Weights of a small GPT-style language model, trained from scratch on English Wikipedia.
Size: 8 layers, width 64.
Each number is 50 + 10 x the weight over its row's rms, rounded and kept within 0 to 99. Layers, rows and columns count from 0. The size before them is the row's rms in percent of the matrix's.

# gate: layer 4 MLP gate, 192x64, rms 0.29, rows 141-175, columns 0-63
# up: layer 4 MLP up, 192x64, rms 0.303, rows 141-175, columns 0-63
# down: layer 4 MLP down (transposed), 192x64, rms 0.294, rows 141-175, columns 0-63
gate141 096:43 53 58 60 56 52 46 49 59 44 55 68 57 53 38 48 53 54 43 37 42 38 40 51 55 45 31 56 58 79 59 54 48 62 42 55 68 46 30 55 50 41 38 73 56 34 39 63 53 59 39 55 48 52 50 49 46 41 30 37 47 62 41 49
up141 114:44 51 37 53 65 55 65 57 52 43 44 43 47 36 38 49 39 44 42 37 49 65 40 55 47 63 58 58 73 71 50 45 40 36 46 55 44 64 50 62 25 50 39 37 53 60 31 46 50 44 51 37 61 43 55 51 35 60 56 55 51 43 38 57
down141 114:53 57 39 37 48 55 64 60 51 44 19 45 41 57 61 50 48 43 55 49 57 52 45 44 27 60 37 61 48 42 76 43 52 51 55 58 66 50 44 57 50 49 51 44 60 60 52 54 71 38 70 47 57 46 62 50 48 42 62 44 46 33 59 47
gate142 098:78 57 65 56 45 42 57 54 60 38 49 49 50 56 18 49 46 69 52 47 50 32 50 38 55 56 35 43 42 43 50 40 26 68 48 61 62 50 53 39 63 58 55 41 43 59 50 58 60 61 47 53 51 46 47 44 42 59 40 46 48 55 45 48
up142 097:59 43 76 53 51 30 41 56 45 47 47 67 64 48 37 57 48 57 31 51 41 64 49 39 53 65 51 48 31 53 55 42 63 50 54 53 39 60 47 50 63 55 52 53 47 43 35 53 72 55 60 48 48 47 42 43 34 60 28 46 43 36 49 48
down142 099:44 54 50 44 54 52 28 60 54 46 47 46 48 42 73 59 61 39 62 54 60 64 53 47 38 36 52 42 68 53 64 67 61 34 56 55 64 37 61 72 38 51 52 60 54 53 48 42 30 37 51 51 44 49 54 50 54 54 45 58 66 53 52 38
gate143 121:67 52 62 58 35 44 50 59 65 39 65 51 56 68 42 39 66 49 51 46 49 49 40 45 52 56 38 30 54 55 67 44 44 60 59 57 67 51 38 53 41 28 56 55 43 51 42 48 78 53 52 50 60 52 56 72 48 43 45 48 50 56 44 54
up143 113:53 49 49 51 41 54 40 59 47 24 34 46 51 41 52 49 37 64 38 70 46 51 46 51 48 42 53 64 32 51 48 61 37 32 56 52 61 55 68 40 47 39 39 56 56 37 62 62 40 51 47 44 43 46 45 47 48 57 51 29 48 76 47 59
down143 111:54 44 55 54 51 64 36 50 46 45 29 53 57 41 57 42 58 53 56 47 46 46 57 61 41 45 37 35 46 62 29 56 53 67 44 50 56 49 50 64 53 20 54 53 64 70 38 51 44 48 50 54 58 51 65 44 46 56 68 54 29 44 55 63
gate144 108:47 55 66 50 51 40 68 49 56 43 40 46 68 49 38 56 51 40 58 41 54 52 55 59 60 49 37 40 27 66 48 53 56 56 33 57 56 49 45 56 41 53 53 80 39 60 47 63 38 43 51 37 66 62 57 59 63 58 47 42 37 51 59 64
up144 108:41 45 55 50 50 31 41 67 48 50 40 63 66 47 49 56 45 48 49 16 50 56 39 47 58 53 51 50 57 47 51 55 42 63 26 52 61 37 40 55 46 51 26 54 51 51 48 59 50 48 67 50 66 51 46 59 59 41 41 39 41 67 51 56
down144 107:26 43 54 63 49 41 61 51 53 61 49 64 55 56 40 49 38 52 42 43 40 43 36 47 64 50 29 57 45 35 38 55 52 32 43 42 63 50 50 55 49 54 58 51 46 50 50 47 50 37 51 51 58 49 29 49 60 30 46 53 50 58 84 57
gate145 110:64 43 67 40 45 57 57 51 54 64 57 53 46 49 51 56 39 46 56 48 53 43 49 40 51 54 49 64 46 34 34 49 53 51 37 63 61 48 30 54 75 41 36 68 51 66 54 55 35 36 53 56 55 52 48 61 47 66 46 37 24 51 46 43
up145 096:64 45 46 43 37 58 46 73 39 54 40 38 49 43 43 41 43 68 39 48 49 48 45 72 36 39 52 46 48 50 54 54 47 30 58 44 36 34 58 56 51 40 67 33 37 37 51 32 55 49 38 40 51 61 42 44 46 43 47 48 60 52 34 45
down145 101:43 59 46 46 64 55 60 40 59 50 47 51 46 53 39 53 70 50 38 54 39 60 25 52 44 38 26 42 56 68 59 55 38 59 43 28 39 45 55 41 40 52 46 39 42 50 57 53 43 48 39 52 57 40 44 27 39 48 56 53 56 61 36 41
gate146 098:54 43 69 53 62 45 40 45 60 53 57 53 54 53 50 47 42 71 47 52 63 55 49 53 61 51 50 76 70 63 55 45 55 54 42 53 65 49 48 73 43 50 35 60 50 54 38 45 43 32 45 40 63 62 38 48 43 55 37 40 29 64 51 55
up146 083:35 53 34 51 54 52 53 44 43 46 59 54 65 29 21 53 64 52 43 32 36 43 59 51 42 54 54 46 39 50 44 46 60 60 36 44 53 36 50 50 37 52 43 44 59 56 48 34 30 39 44 52 57 58 56 42 47 58 41 39 63 50 30 39
down146 084:45 48 19 45 28 39 59 61 35 49 35 51 42 57 67 55 37 34 49 39 41 46 37 54 44 41 49 55 53 72 49 57 46 54 46 52 61 42 53 53 70 56 58 61 56 44 64 42 60 55 49 58 41 54 53 53 28 44 49 58 41 46 50 57
gate147 097:57 45 47 37 38 47 51 58 41 42 46 46 50 66 29 48 47 47 47 44 43 43 43 41 39 33 54 56 59 56 53 48 39 52 43 63 63 34 49 56 49 41 61 38 48 66 54 47 44 33 36 34 45 77 43 42 47 68 35 45 33 60 45 41
up147 097:60 45 46 54 51 56 63 44 74 58 69 48 61 33 56 69 40 58 50 48 53 50 48 51 53 45 48 41 53 36 47 45 47 64 50 52 58 35 33 65 53 62 47 38 44 60 34 38 47 44 43 48 51 36 51 49 50 51 78 67 66 40 47 51
down147 099:57 48 60 55 54 45 57 42 61 56 53 44 49 48 52 51 61 58 52 38 54 32 38 54 72 70 39 63 45 36 56 45 59 44 60 55 45 69 42 72 57 33 45 49 45 44 56 37 52 61 67 36 39 57 30 56 44 40 61 49 51 54 34 52
gate148 101:57 50 53 54 37 58 41 44 68 48 47 69 59 48 31 47 57 67 32 37 59 33 35 39 29 32 47 34 46 45 54 36 32 48 49 52 53 57 51 45 47 55 64 52 56 58 33 46 44 33 47 49 41 55 38 59 46 45 57 51 40 44 48 46
up148 099:53 38 34 33 45 42 40 55 45 48 56 49 43 31 40 58 41 66 38 53 58 50 60 46 37 45 48 56 33 40 62 44 64 54 47 47 52 56 44 62 42 69 48 71 67 64 68 67 37 39 41 46 51 45 48 41 49 40 52 53 35 49 43 54
down148 094:35 37 63 54 59 47 43 37 36 48 58 58 56 54 62 48 39 46 58 58 42 34 56 57 42 46 54 34 61 45 36 59 53 52 57 66 48 44 53 54 64 66 42 31 48 58 67 39 63 48 53 53 62 41 58 47 56 69 67 44 37 33 42 56
gate149 097:50 53 41 49 38 67 50 43 50 65 64 52 52 52 55 52 62 43 57 73 68 61 42 80 57 34 49 50 57 46 49 59 64 47 49 68 47 57 53 44 53 35 50 54 42 56 43 53 69 67 33 50 53 50 47 65 56 49 48 55 36 63 41 53
up149 097:45 47 57 39 20 53 41 54 47 39 44 45 46 67 60 54 51 63 57 62 61 57 57 26 55 46 44 45 37 60 34 58 43 50 41 48 52 52 39 38 44 79 52 53 36 34 46 48 49 46 60 54 56 60 45 46 50 67 51 65 52 43 54 40
down149 098:57 42 45 62 63 69 41 45 62 48 51 44 60 50 46 56 39 55 49 50 48 56 40 60 67 46 49 41 47 69 15 65 57 62 49 51 55 56 42 46 47 59 50 53 64 38 57 60 48 38 53 45 48 64 35 54 53 32 39 43 54 48 71 48
gate150 103:56 51 51 54 56 50 53 31 52 49 33 39 65 53 48 51 37 49 36 30 37 41 37 45 58 43 35 30 44 59 43 53 44 52 70 53 37 57 48 53 41 54 51 67 53 52 51 47 48 34 43 53 28 54 34 51 49 67 34 54 29 47 56 53
up150 108:47 49 55 72 45 46 53 58 38 60 54 57 48 59 52 61 52 57 40 44 63 49 54 63 63 66 30 44 37 58 50 61 64 40 72 55 48 42 67 49 41 50 44 58 66 36 41 60 57 58 42 58 57 38 48 41 38 42 35 57 50 32 52 64
down150 115:47 57 48 34 55 59 52 56 44 48 44 53 49 50 40 49 54 57 56 47 58 56 57 48 64 31 98 45 38 54 45 39 43 44 57 57 64 41 50 54 45 62 57 58 62 53 37 49 65 48 36 68 43 59 51 46 43 48 53 57 49 39 47 51
gate151 090:43 52 43 46 67 75 66 41 50 37 48 36 49 53 42 62 54 41 37 58 41 49 56 42 36 60 47 40 50 41 53 51 46 40 42 59 67 49 63 54 50 32 52 45 50 43 46 36 47 34 31 40 35 56 50 29 40 55 37 39 48 51 63 61
up151 097:47 47 45 33 56 51 56 60 47 55 36 45 46 64 62 54 56 52 54 52 51 47 36 42 61 63 41 57 55 42 49 57 47 34 52 45 49 68 55 26 62 35 40 48 65 52 61 40 60 32 49 38 67 64 53 43 73 64 62 43 56 37 55 48
down151 099:57 60 51 60 55 54 54 48 62 50 59 46 39 49 60 59 51 54 54 50 44 60 63 51 63 49 54 39 69 50 60 46 41 48 29 48 33 59 70 23 52 41 54 62 63 54 56 52 62 65 34 33 37 44 58 45 43 54 53 35 57 55 68 45
gate152 087:73 70 37 43 61 52 42 32 40 57 51 41 65 55 59 60 22 42 40 34 47 43 38 59 50 49 51 44 46 71 45 64 47 59 43 53 41 53 38 56 44 59 44 49 38 52 40 37 47 48 51 45 46 62 44 47 59 52 68 57 63 41 44 51
up152 083:45 61 54 55 65 35 43 40 40 56 46 51 76 46 53 47 34 46 69 34 38 44 54 44 47 47 59 51 47 60 48 57 48 48 59 52 59 51 42 78 67 33 65 64 45 53 36 43 57 43 29 43 41 44 48 57 51 58 49 50 40 42 58 51
down152 082:52 47 56 46 54 56 58 69 52 55 45 57 45 28 56 59 79 60 54 56 57 35 47 44 61 57 77 51 64 43 64 43 47 54 52 34 43 45 60 48 53 68 50 46 49 50 53 60 58 39 36 48 50 50 48 54 55 56 31 46 39 72 49 55
gate153 095:63 60 56 53 56 52 51 56 44 48 62 39 58 65 54 53 57 39 58 55 49 34 66 42 44 50 38 51 42 48 45 49 47 57 25 51 50 34 47 46 71 45 37 34 70 63 52 57 44 47 33 44 49 50 63 55 51 68 37 44 45 26 50 58
up153 098:55 47 58 48 43 33 37 59 55 52 30 48 58 47 34 59 54 59 48 39 67 42 62 45 73 60 45 39 64 46 60 66 59 35 49 48 49 51 69 61 43 51 34 57 38 38 45 60 56 49 43 49 51 53 49 32 54 44 59 36 64 43 38 41
down153 101:46 56 53 36 35 63 46 57 62 43 54 60 38 48 43 38 53 48 59 56 38 32 55 49 76 45 59 44 44 28 44 42 37 64 65 48 61 37 42 51 44 41 62 53 49 57 63 36 55 54 26 52 43 60 54 48 42 59 60 53 49 58 62 44
gate154 091:48 66 40 40 53 31 34 43 44 48 61 47 51 42 45 72 63 56 36 73 46 43 57 46 58 38 28 46 50 62 65 52 40 59 54 58 29 38 49 50 53 55 31 47 54 43 56 48 58 53 38 50 49 51 45 43 54 52 42 61 33 64 48 40
up154 136:57 49 58 24 46 46 53 49 36 61 54 43 57 37 54 53 48 59 46 60 46 45 36 47 57 49 47 54 77 68 47 41 26 52 36 46 55 35 41 46 45 37 56 34 30 56 43 43 56 42 46 37 58 47 58 48 63 59 61 46 34 51 53 39
down154 128:57 55 33 47 43 41 57 28 50 43 64 53 53 54 59 64 61 60 36 64 54 61 38 44 59 37 48 45 56 46 37 51 50 49 59 63 58 56 39 43 64 43 44 37 40 47 43 41 35 58 74 46 49 53 34 43 61 38 51 70 43 53 34 49
gate155 106:58 51 50 41 36 31 43 51 49 51 40 45 67 74 40 47 57 41 37 48 45 48 42 57 44 47 42 26 45 49 48 51 46 28 43 64 50 46 41 57 40 64 43 46 64 55 43 53 45 44 27 57 44 66 39 51 39 44 49 64 44 53 31 54
up155 119:56 48 54 55 56 51 64 38 40 34 47 53 63 51 42 44 49 24 40 35 30 56 44 52 32 59 52 48 48 43 64 54 57 53 32 47 46 30 39 49 41 48 61 47 50 59 45 50 38 38 31 53 51 51 75 64 46 55 50 45 54 53 42 66
down155 121:48 46 46 58 58 38 63 42 44 55 56 53 39 36 39 49 62 53 38 36 46 51 39 58 51 74 40 62 61 41 56 53 59 56 49 40 44 74 42 43 58 45 55 35 46 55 53 47 30 54 60 34 70 64 58 57 50 35 49 59 65 63 45 54
gate156 111:47 68 57 54 46 53 40 50 50 65 51 42 66 46 40 70 68 49 56 58 55 33 47 44 47 55 36 34 41 72 52 42 44 58 47 58 42 39 62 45 58 70 40 59 42 54 54 48 48 33 29 53 32 59 58 47 63 61 41 53 45 55 46 48
up156 104:54 57 48 34 50 51 47 64 54 49 38 47 50 62 30 33 47 58 66 47 44 46 47 77 49 64 48 59 39 55 44 58 57 47 41 57 54 47 39 51 46 46 54 42 27 56 44 45 39 59 73 50 40 70 39 66 60 66 55 53 45 50 60 45
down156 108:49 22 53 49 44 41 53 42 55 61 54 45 49 52 59 49 31 38 38 58 51 67 28 43 32 46 39 50 49 52 30 66 44 41 60 44 69 64 58 47 52 45 55 49 59 56 51 52 56 40 60 40 54 50 53 52 44 60 40 45 38 34 47 70
gate157 100:59 65 63 40 57 49 66 52 43 49 40 63 30 50 61 50 54 49 67 33 56 64 49 45 51 62 40 46 60 43 29 57 50 53 35 60 38 37 36 49 57 44 36 62 29 42 58 42 47 48 46 34 55 63 52 58 53 59 45 47 39 62 43 43
up157 114:60 52 46 39 59 23 48 65 39 56 53 51 31 54 66 41 60 55 61 46 37 60 35 29 52 43 45 69 55 40 41 48 57 53 57 57 60 52 42 36 45 55 45 39 41 68 57 55 57 43 39 47 51 63 47 51 61 57 62 35 52 46 48 65
down157 113:47 44 41 46 46 54 66 53 32 60 44 57 31 50 55 62 50 45 55 35 55 50 60 58 58 66 45 62 61 55 57 63 45 59 50 51 25 36 38 28 57 52 31 43 37 46 53 44 55 65 49 49 55 64 58 51 51 49 48 47 24 49 59 50
gate158 102:56 54 42 67 62 44 58 50 42 43 40 54 54 65 64 40 59 56 65 36 41 56 30 59 57 41 47 33 56 50 33 28 35 59 49 60 50 29 31 51 53 60 46 59 45 60 62 47 58 47 48 41 46 51 64 56 53 43 49 56 43 66 43 40
up158 104:54 46 58 52 49 48 53 53 60 53 59 31 43 53 52 72 45 52 36 57 66 47 67 37 46 68 50 65 35 62 65 67 50 53 54 48 46 51 69 59 54 65 52 48 59 73 35 50 60 55 67 36 54 69 54 46 51 41 49 46 52 43 50 51
down158 108:52 42 52 47 51 69 49 58 66 54 52 33 44 42 55 53 35 58 46 37 46 22 44 45 43 66 34 39 31 67 45 53 47 51 58 66 59 49 57 51 51 65 53 45 60 67 48 47 53 50 47 46 49 43 35 42 63 58 53 42 50 37 48 26
gate159 096:47 51 52 57 67 61 59 64 51 44 50 65 44 62 54 59 54 42 68 30 37 39 39 59 44 49 44 42 32 43 64 72 60 50 47 60 31 53 54 53 57 46 62 61 61 64 36 44 66 47 40 38 41 53 50 49 46 49 51 44 50 56 33 64
up159 107:50 58 69 52 45 66 54 69 58 50 57 37 53 47 52 38 38 41 36 37 43 40 48 40 58 58 46 52 52 48 38 44 60 48 23 44 49 44 51 44 51 52 37 46 70 68 47 50 36 64 49 45 45 62 30 37 32 55 54 37 49 42 59 56
down159 108:53 46 38 56 49 61 60 46 58 52 61 53 51 43 47 27 55 74 43 43 51 43 48 47 46 53 71 37 31 59 50 37 42 43 43 44 53 46 66 42 53 32 60 60 52 59 48 31 63 48 36 79 49 48 53 46 42 44 44 45 49 41 38 47
gate160 092:53 54 45 61 44 60 55 65 33 51 36 40 52 53 53 59 45 56 57 44 30 52 61 63 57 60 30 58 56 38 59 48 44 49 50 62 34 57 69 46 56 45 52 66 49 43 43 55 44 35 54 43 30 67 46 66 38 60 41 39 53 44 53 33
up160 111:50 62 27 44 64 59 58 44 45 66 48 33 59 56 60 74 32 48 51 59 40 53 46 60 32 58 55 45 50 44 36 32 70 45 59 54 52 36 47 68 52 47 49 50 46 44 51 53 56 36 50 47 55 53 44 43 56 56 38 55 46 73 51 38
down160 109:54 48 48 33 51 43 54 53 52 44 58 34 57 61 50 48 51 53 52 50 62 52 39 51 56 46 69 36 38 49 38 69 64 44 65 32 52 53 47 49 60 47 45 66 46 33 38 62 37 63 37 40 49 40 44 53 47 58 54 47 55 55 84 42
gate161 107:39 47 46 65 47 39 68 64 61 60 57 48 57 60 43 53 54 54 48 44 52 34 36 56 60 41 55 46 63 35 57 58 60 42 46 70 34 61 58 47 61 63 63 64 68 44 24 53 47 58 47 34 47 57 47 55 51 64 45 41 47 51 52 37
up161 094:59 30 59 52 50 57 55 37 56 26 48 50 41 55 48 55 44 44 46 70 52 56 46 42 39 46 47 63 54 55 45 45 44 46 62 38 68 62 54 40 36 45 47 49 52 44 59 53 53 41 61 63 42 38 65 51 71 74 45 40 47 64 39 35
down161 095:50 47 47 52 48 45 40 67 50 61 60 50 50 53 37 39 50 45 61 52 35 57 49 67 80 56 58 27 49 53 53 38 57 40 52 42 40 37 62 77 59 42 61 40 55 60 32 45 52 42 46 49 63 36 58 53 48 56 51 58 56 53 43 39
gate162 099:40 62 53 43 51 43 46 50 40 41 53 50 60 60 46 42 63 66 47 52 39 26 36 50 50 61 41 38 35 67 38 36 56 65 51 60 60 35 39 60 53 55 47 58 58 60 54 43 51 32 39 51 52 57 34 60 61 58 44 46 27 52 46 42
up162 104:42 35 56 64 44 47 39 41 55 31 31 33 46 38 59 36 41 37 44 62 44 55 58 59 38 60 52 51 27 56 37 62 56 51 56 41 48 58 64 52 52 42 41 57 59 56 59 56 60 38 53 62 53 50 34 54 43 52 32 60 53 68 50 55
down162 109:29 65 39 46 43 57 50 52 41 48 60 68 50 59 54 41 58 47 51 40 45 63 65 57 56 48 37 45 50 74 46 47 57 60 57 28 35 57 57 48 39 51 43 55 50 47 43 43 59 60 34 51 49 57 50 43 74 57 51 66 48 42 72 62
gate163 084:42 62 55 53 44 40 47 65 56 59 52 39 51 60 44 57 51 48 63 39 42 49 28 55 54 34 30 26 46 49 55 32 47 53 43 50 51 35 43 42 59 57 48 56 69 59 55 60 42 47 42 42 46 42 44 35 50 40 49 34 62 61 30 37
up163 114:58 39 48 56 52 42 53 49 43 46 51 50 52 54 42 40 49 39 49 62 35 65 68 56 58 38 82 47 45 57 40 67 60 44 58 38 63 56 53 45 61 45 54 49 74 62 56 44 53 58 58 50 49 37 34 57 49 59 60 44 71 48 64 50
down163 117:44 48 52 61 45 47 46 67 39 41 43 54 47 48 54 52 61 39 51 52 43 48 60 50 61 59 02 54 37 47 57 34 44 50 48 24 50 47 50 51 50 48 47 66 44 60 48 66 52 51 44 48 48 57 48 55 44 41 56 59 49 62 37 48
gate164 111:50 53 41 52 45 49 56 40 63 47 56 48 44 39 58 67 69 60 32 51 39 55 35 39 45 49 50 43 52 41 66 34 36 65 45 57 51 58 48 61 61 66 69 48 63 49 52 54 46 38 43 45 38 64 39 34 53 60 41 45 32 63 43 39
up164 097:56 47 57 55 42 58 48 57 59 45 42 62 48 56 33 48 41 50 55 33 64 44 47 26 53 49 46 32 52 51 37 46 52 25 59 54 50 37 55 53 45 52 62 40 25 48 60 60 42 65 50 52 54 42 49 28 51 47 67 53 48 62 62 66
down164 097:59 35 59 62 62 64 47 55 57 49 58 52 38 54 33 38 58 54 48 38 37 65 55 65 50 54 36 52 50 72 68 54 62 56 55 60 40 60 71 42 57 46 49 39 65 32 52 57 39 54 51 44 52 46 47 56 51 46 50 52 44 75 57 63
gate165 125:43 48 65 57 53 50 47 41 69 57 47 54 41 60 42 52 50 62 43 61 74 38 63 45 42 58 38 65 57 55 62 44 44 65 49 61 47 48 41 59 69 45 29 45 45 36 66 61 55 43 54 57 31 58 43 50 49 38 40 28 48 55 54 43
up165 094:46 57 48 54 60 58 36 43 43 37 51 30 46 44 68 48 35 46 56 56 40 55 51 68 45 69 63 64 46 54 41 56 48 60 43 62 49 51 46 46 49 59 58 62 54 43 45 41 61 43 45 48 40 65 24 65 42 58 59 60 44 31 67 58
down165 104:34 59 59 48 39 49 29 40 49 36 53 71 42 65 40 57 48 52 43 47 37 58 60 45 45 48 53 45 58 58 65 28 53 53 52 45 40 63 58 61 57 54 48 40 68 50 50 63 27 63 47 49 28 51 63 45 42 39 44 61 49 45 45 50
gate166 104:58 42 66 47 65 26 63 73 60 55 52 53 39 64 39 42 58 62 74 43 54 53 46 43 56 52 33 51 45 34 52 62 47 55 62 52 48 58 64 48 58 42 55 57 52 61 52 53 42 31 51 44 56 59 39 51 48 59 40 46 63 56 37 40
up166 098:47 51 39 54 49 56 38 43 43 31 54 53 51 49 31 32 74 67 62 52 62 51 41 50 70 68 42 53 54 44 56 55 45 44 59 42 55 52 41 46 58 54 50 49 47 37 55 54 46 46 34 40 54 73 59 46 32 39 37 59 46 67 60 44
down166 096:60 59 56 51 61 42 43 37 45 49 39 53 54 50 43 45 47 55 55 49 53 38 47 33 37 40 69 49 44 32 50 35 48 34 49 57 57 65 63 62 58 37 43 49 55 56 63 60 35 45 60 33 53 35 27 46 68 43 44 48 68 57 48 59
gate167 091:67 59 57 44 50 64 38 57 33 62 37 38 52 74 60 45 57 55 62 62 36 50 44 42 48 43 44 43 44 56 42 46 51 50 67 58 57 40 38 46 58 50 40 66 56 41 51 36 44 45 39 62 36 50 68 53 59 46 39 56 49 33 44 69
up167 090:65 43 52 51 54 59 47 41 44 37 42 31 45 56 41 47 60 67 51 33 34 47 54 45 41 63 49 41 45 41 59 53 40 49 50 51 60 60 52 58 49 36 40 41 39 52 61 31 58 72 48 33 42 51 67 59 47 39 33 54 48 62 36 34
down167 091:42 64 46 58 32 43 60 52 48 42 43 75 52 43 62 61 58 70 58 55 51 55 46 48 48 65 49 54 72 64 67 51 57 48 45 46 55 53 36 48 46 78 58 51 50 57 47 73 51 47 52 63 45 50 67 56 46 55 54 48 62 64 52 54
gate168 125:53 47 36 53 55 48 55 49 55 48 45 47 44 67 32 61 57 46 57 58 31 35 37 40 42 49 37 45 64 42 31 61 49 53 44 65 45 42 57 54 66 55 61 31 49 51 59 57 70 54 18 48 51 43 45 51 42 51 60 61 53 54 39 56
up168 101:50 44 39 65 55 37 50 70 50 43 51 41 44 53 57 55 51 69 38 44 61 57 51 20 67 59 57 56 53 43 43 45 47 52 61 43 60 37 34 48 60 64 63 52 37 33 65 58 50 42 55 31 55 45 39 56 56 47 47 47 64 57 51 56
down168 104:45 49 49 43 62 48 56 30 49 33 48 62 30 56 50 59 57 38 43 50 67 52 63 56 60 43 36 61 43 42 41 39 55 75 58 47 56 51 50 44 58 55 67 48 48 28 49 65 25 49 62 42 49 41 42 50 60 61 56 54 42 48 53 38
gate169 100:66 46 56 39 51 34 42 50 65 44 44 52 50 57 45 59 68 72 50 56 40 38 48 62 50 30 50 54 55 31 61 65 45 46 36 52 51 53 30 59 76 46 57 36 46 68 53 35 55 48 47 39 50 46 63 57 51 49 50 49 48 55 39 47
up169 088:43 40 50 40 46 50 52 70 31 50 42 37 53 56 46 42 27 45 66 34 60 49 45 32 54 54 46 51 31 53 37 39 36 39 34 56 45 39 48 30 63 75 65 54 52 52 45 49 40 42 46 59 52 49 53 53 42 49 46 52 58 42 60 50
down169 091:58 69 51 40 58 41 45 49 58 41 55 63 50 57 58 54 64 45 71 62 40 32 45 50 52 39 17 46 63 42 38 50 55 72 63 36 42 56 41 55 53 59 46 36 50 46 58 55 61 55 44 49 46 45 54 58 50 44 53 47 55 69 40 40
gate170 109:62 52 47 41 36 39 44 52 36 28 55 47 68 48 45 43 47 39 41 53 32 38 39 46 47 73 48 40 63 58 50 48 58 46 51 61 57 26 33 42 46 48 48 41 50 60 64 47 57 49 39 38 33 46 56 58 53 44 41 66 50 36 37 55
up170 112:49 46 45 45 70 38 62 76 55 62 42 65 46 59 49 48 63 62 65 34 65 64 39 32 53 45 55 31 39 42 35 56 46 53 48 49 54 29 56 55 45 52 51 42 33 38 46 39 55 43 46 43 65 46 48 53 54 48 50 50 48 42 47 35
down170 107:49 48 49 59 42 51 60 42 47 35 47 58 41 60 46 40 42 61 52 59 45 70 60 59 49 36 35 58 51 40 53 61 63 74 51 42 38 42 37 50 40 41 23 59 59 58 43 68 59 46 57 59 52 57 42 44 41 65 51 52 33 48 67 47
gate171 097:53 50 64 55 46 33 46 54 61 48 55 48 67 55 34 46 52 52 40 40 54 56 41 51 50 50 55 53 56 35 79 47 28 49 44 50 62 46 53 41 50 44 54 52 54 82 57 39 37 30 44 47 37 45 43 51 61 36 46 38 51 66 55 54
up171 086:54 39 54 45 55 48 48 80 68 61 53 70 49 69 52 42 42 48 57 51 57 56 49 53 56 65 53 42 60 39 21 48 55 49 42 46 49 55 52 51 44 31 42 51 44 46 45 56 67 46 64 46 25 51 58 64 51 51 57 40 46 56 43 40
down171 086:48 58 32 58 54 55 52 28 34 44 45 45 49 50 47 52 68 43 41 36 48 43 64 57 50 42 29 45 41 78 56 58 46 35 49 22 60 43 46 51 53 64 41 45 58 44 45 47 38 49 39 49 63 46 43 50 41 51 44 64 56 46 40 54
gate172 085:56 49 49 52 41 35 50 61 65 54 43 48 67 46 45 72 61 57 46 46 62 36 48 45 45 51 34 42 67 46 68 35 43 56 60 47 63 59 50 58 45 50 52 42 43 75 61 40 62 44 46 36 49 62 48 73 57 56 45 54 41 61 53 38
up172 107:67 29 55 45 46 46 46 54 45 57 54 39 66 50 46 59 33 57 51 50 28 63 61 40 25 51 49 66 43 49 46 39 60 52 55 52 54 60 49 58 59 36 66 50 54 40 57 53 51 52 50 43 27 51 48 46 54 42 71 59 59 37 35 51
down172 108:49 47 53 53 67 65 54 58 52 46 43 41 55 49 33 61 56 63 50 56 43 50 41 59 61 59 52 68 42 63 49 47 52 34 34 68 54 34 45 63 46 51 37 53 48 62 65 48 60 41 38 46 56 68 45 69 45 37 47 41 40 51 75 57
gate173 090:51 39 47 47 44 43 52 52 28 45 65 67 78 40 51 38 62 47 34 38 45 51 53 62 58 52 54 27 61 50 51 36 41 46 43 67 52 40 39 60 47 36 50 45 50 57 52 45 65 54 35 70 56 46 45 52 51 42 46 51 38 65 45 46
up173 091:63 50 54 52 72 61 55 42 60 66 43 53 35 58 48 56 49 59 51 54 51 47 53 57 54 44 57 37 45 59 45 36 46 37 49 61 72 50 33 51 54 32 53 43 61 55 39 49 66 51 79 38 48 33 62 49 52 54 53 63 69 48 50 51
down173 092:43 48 50 48 58 42 63 64 51 32 52 50 58 60 69 63 47 40 57 60 53 66 46 53 49 62 49 69 57 57 46 63 56 53 52 35 55 32 50 61 63 65 44 61 51 48 63 49 42 45 44 52 61 54 28 63 57 35 37 35 43 51 70 41
gate174 104:65 30 57 56 64 47 47 61 66 42 46 61 48 48 62 52 41 75 60 63 40 39 39 51 43 55 39 46 60 41 26 60 50 47 56 57 59 53 55 59 46 65 46 46 69 63 68 50 58 53 57 57 50 57 54 56 43 56 42 63 48 48 40 64
up174 092:54 55 48 31 31 51 55 48 63 42 47 34 63 61 41 51 44 57 44 46 37 49 65 32 40 56 58 46 49 67 66 58 34 41 64 55 53 46 49 49 32 60 74 36 49 40 38 52 46 44 36 39 42 56 46 42 58 52 64 53 60 45 41 54
down174 097:53 53 51 60 38 51 51 53 54 40 61 38 38 42 51 50 61 37 60 60 60 58 38 33 41 53 22 58 58 43 44 43 48 48 61 68 43 48 51 73 44 34 48 66 65 52 42 46 48 66 46 45 34 50 48 55 59 35 56 64 53 57 64 54
gate175 090:57 54 56 49 38 39 50 40 51 51 53 32 58 74 52 57 61 62 35 34 49 58 56 43 50 52 37 61 53 51 42 51 50 41 36 53 57 61 41 58 62 59 29 47 62 36 58 51 60 48 43 36 41 57 57 44 27 54 26 48 54 58 62 48
up175 105:53 46 51 61 54 64 51 25 61 55 55 59 43 42 40 54 51 47 60 54 49 48 62 55 49 40 53 22 38 60 55 57 43 52 49 54 45 52 55 67 44 40 38 53 44 45 54 46 56 64 61 49 21 53 25 59 52 45 30 58 60 58 54 48
down175 104:57 42 57 50 52 36 42 54 49 63 44 46 60 31 57 41 45 53 54 69 56 56 40 24 43 41 36 41 53 47 41 41 51 46 35 50 46 67 24 36 46 52 48 55 54 70 41 35 49 57 52 67 61 45 51 48 52 56 56 36 50 45 35 42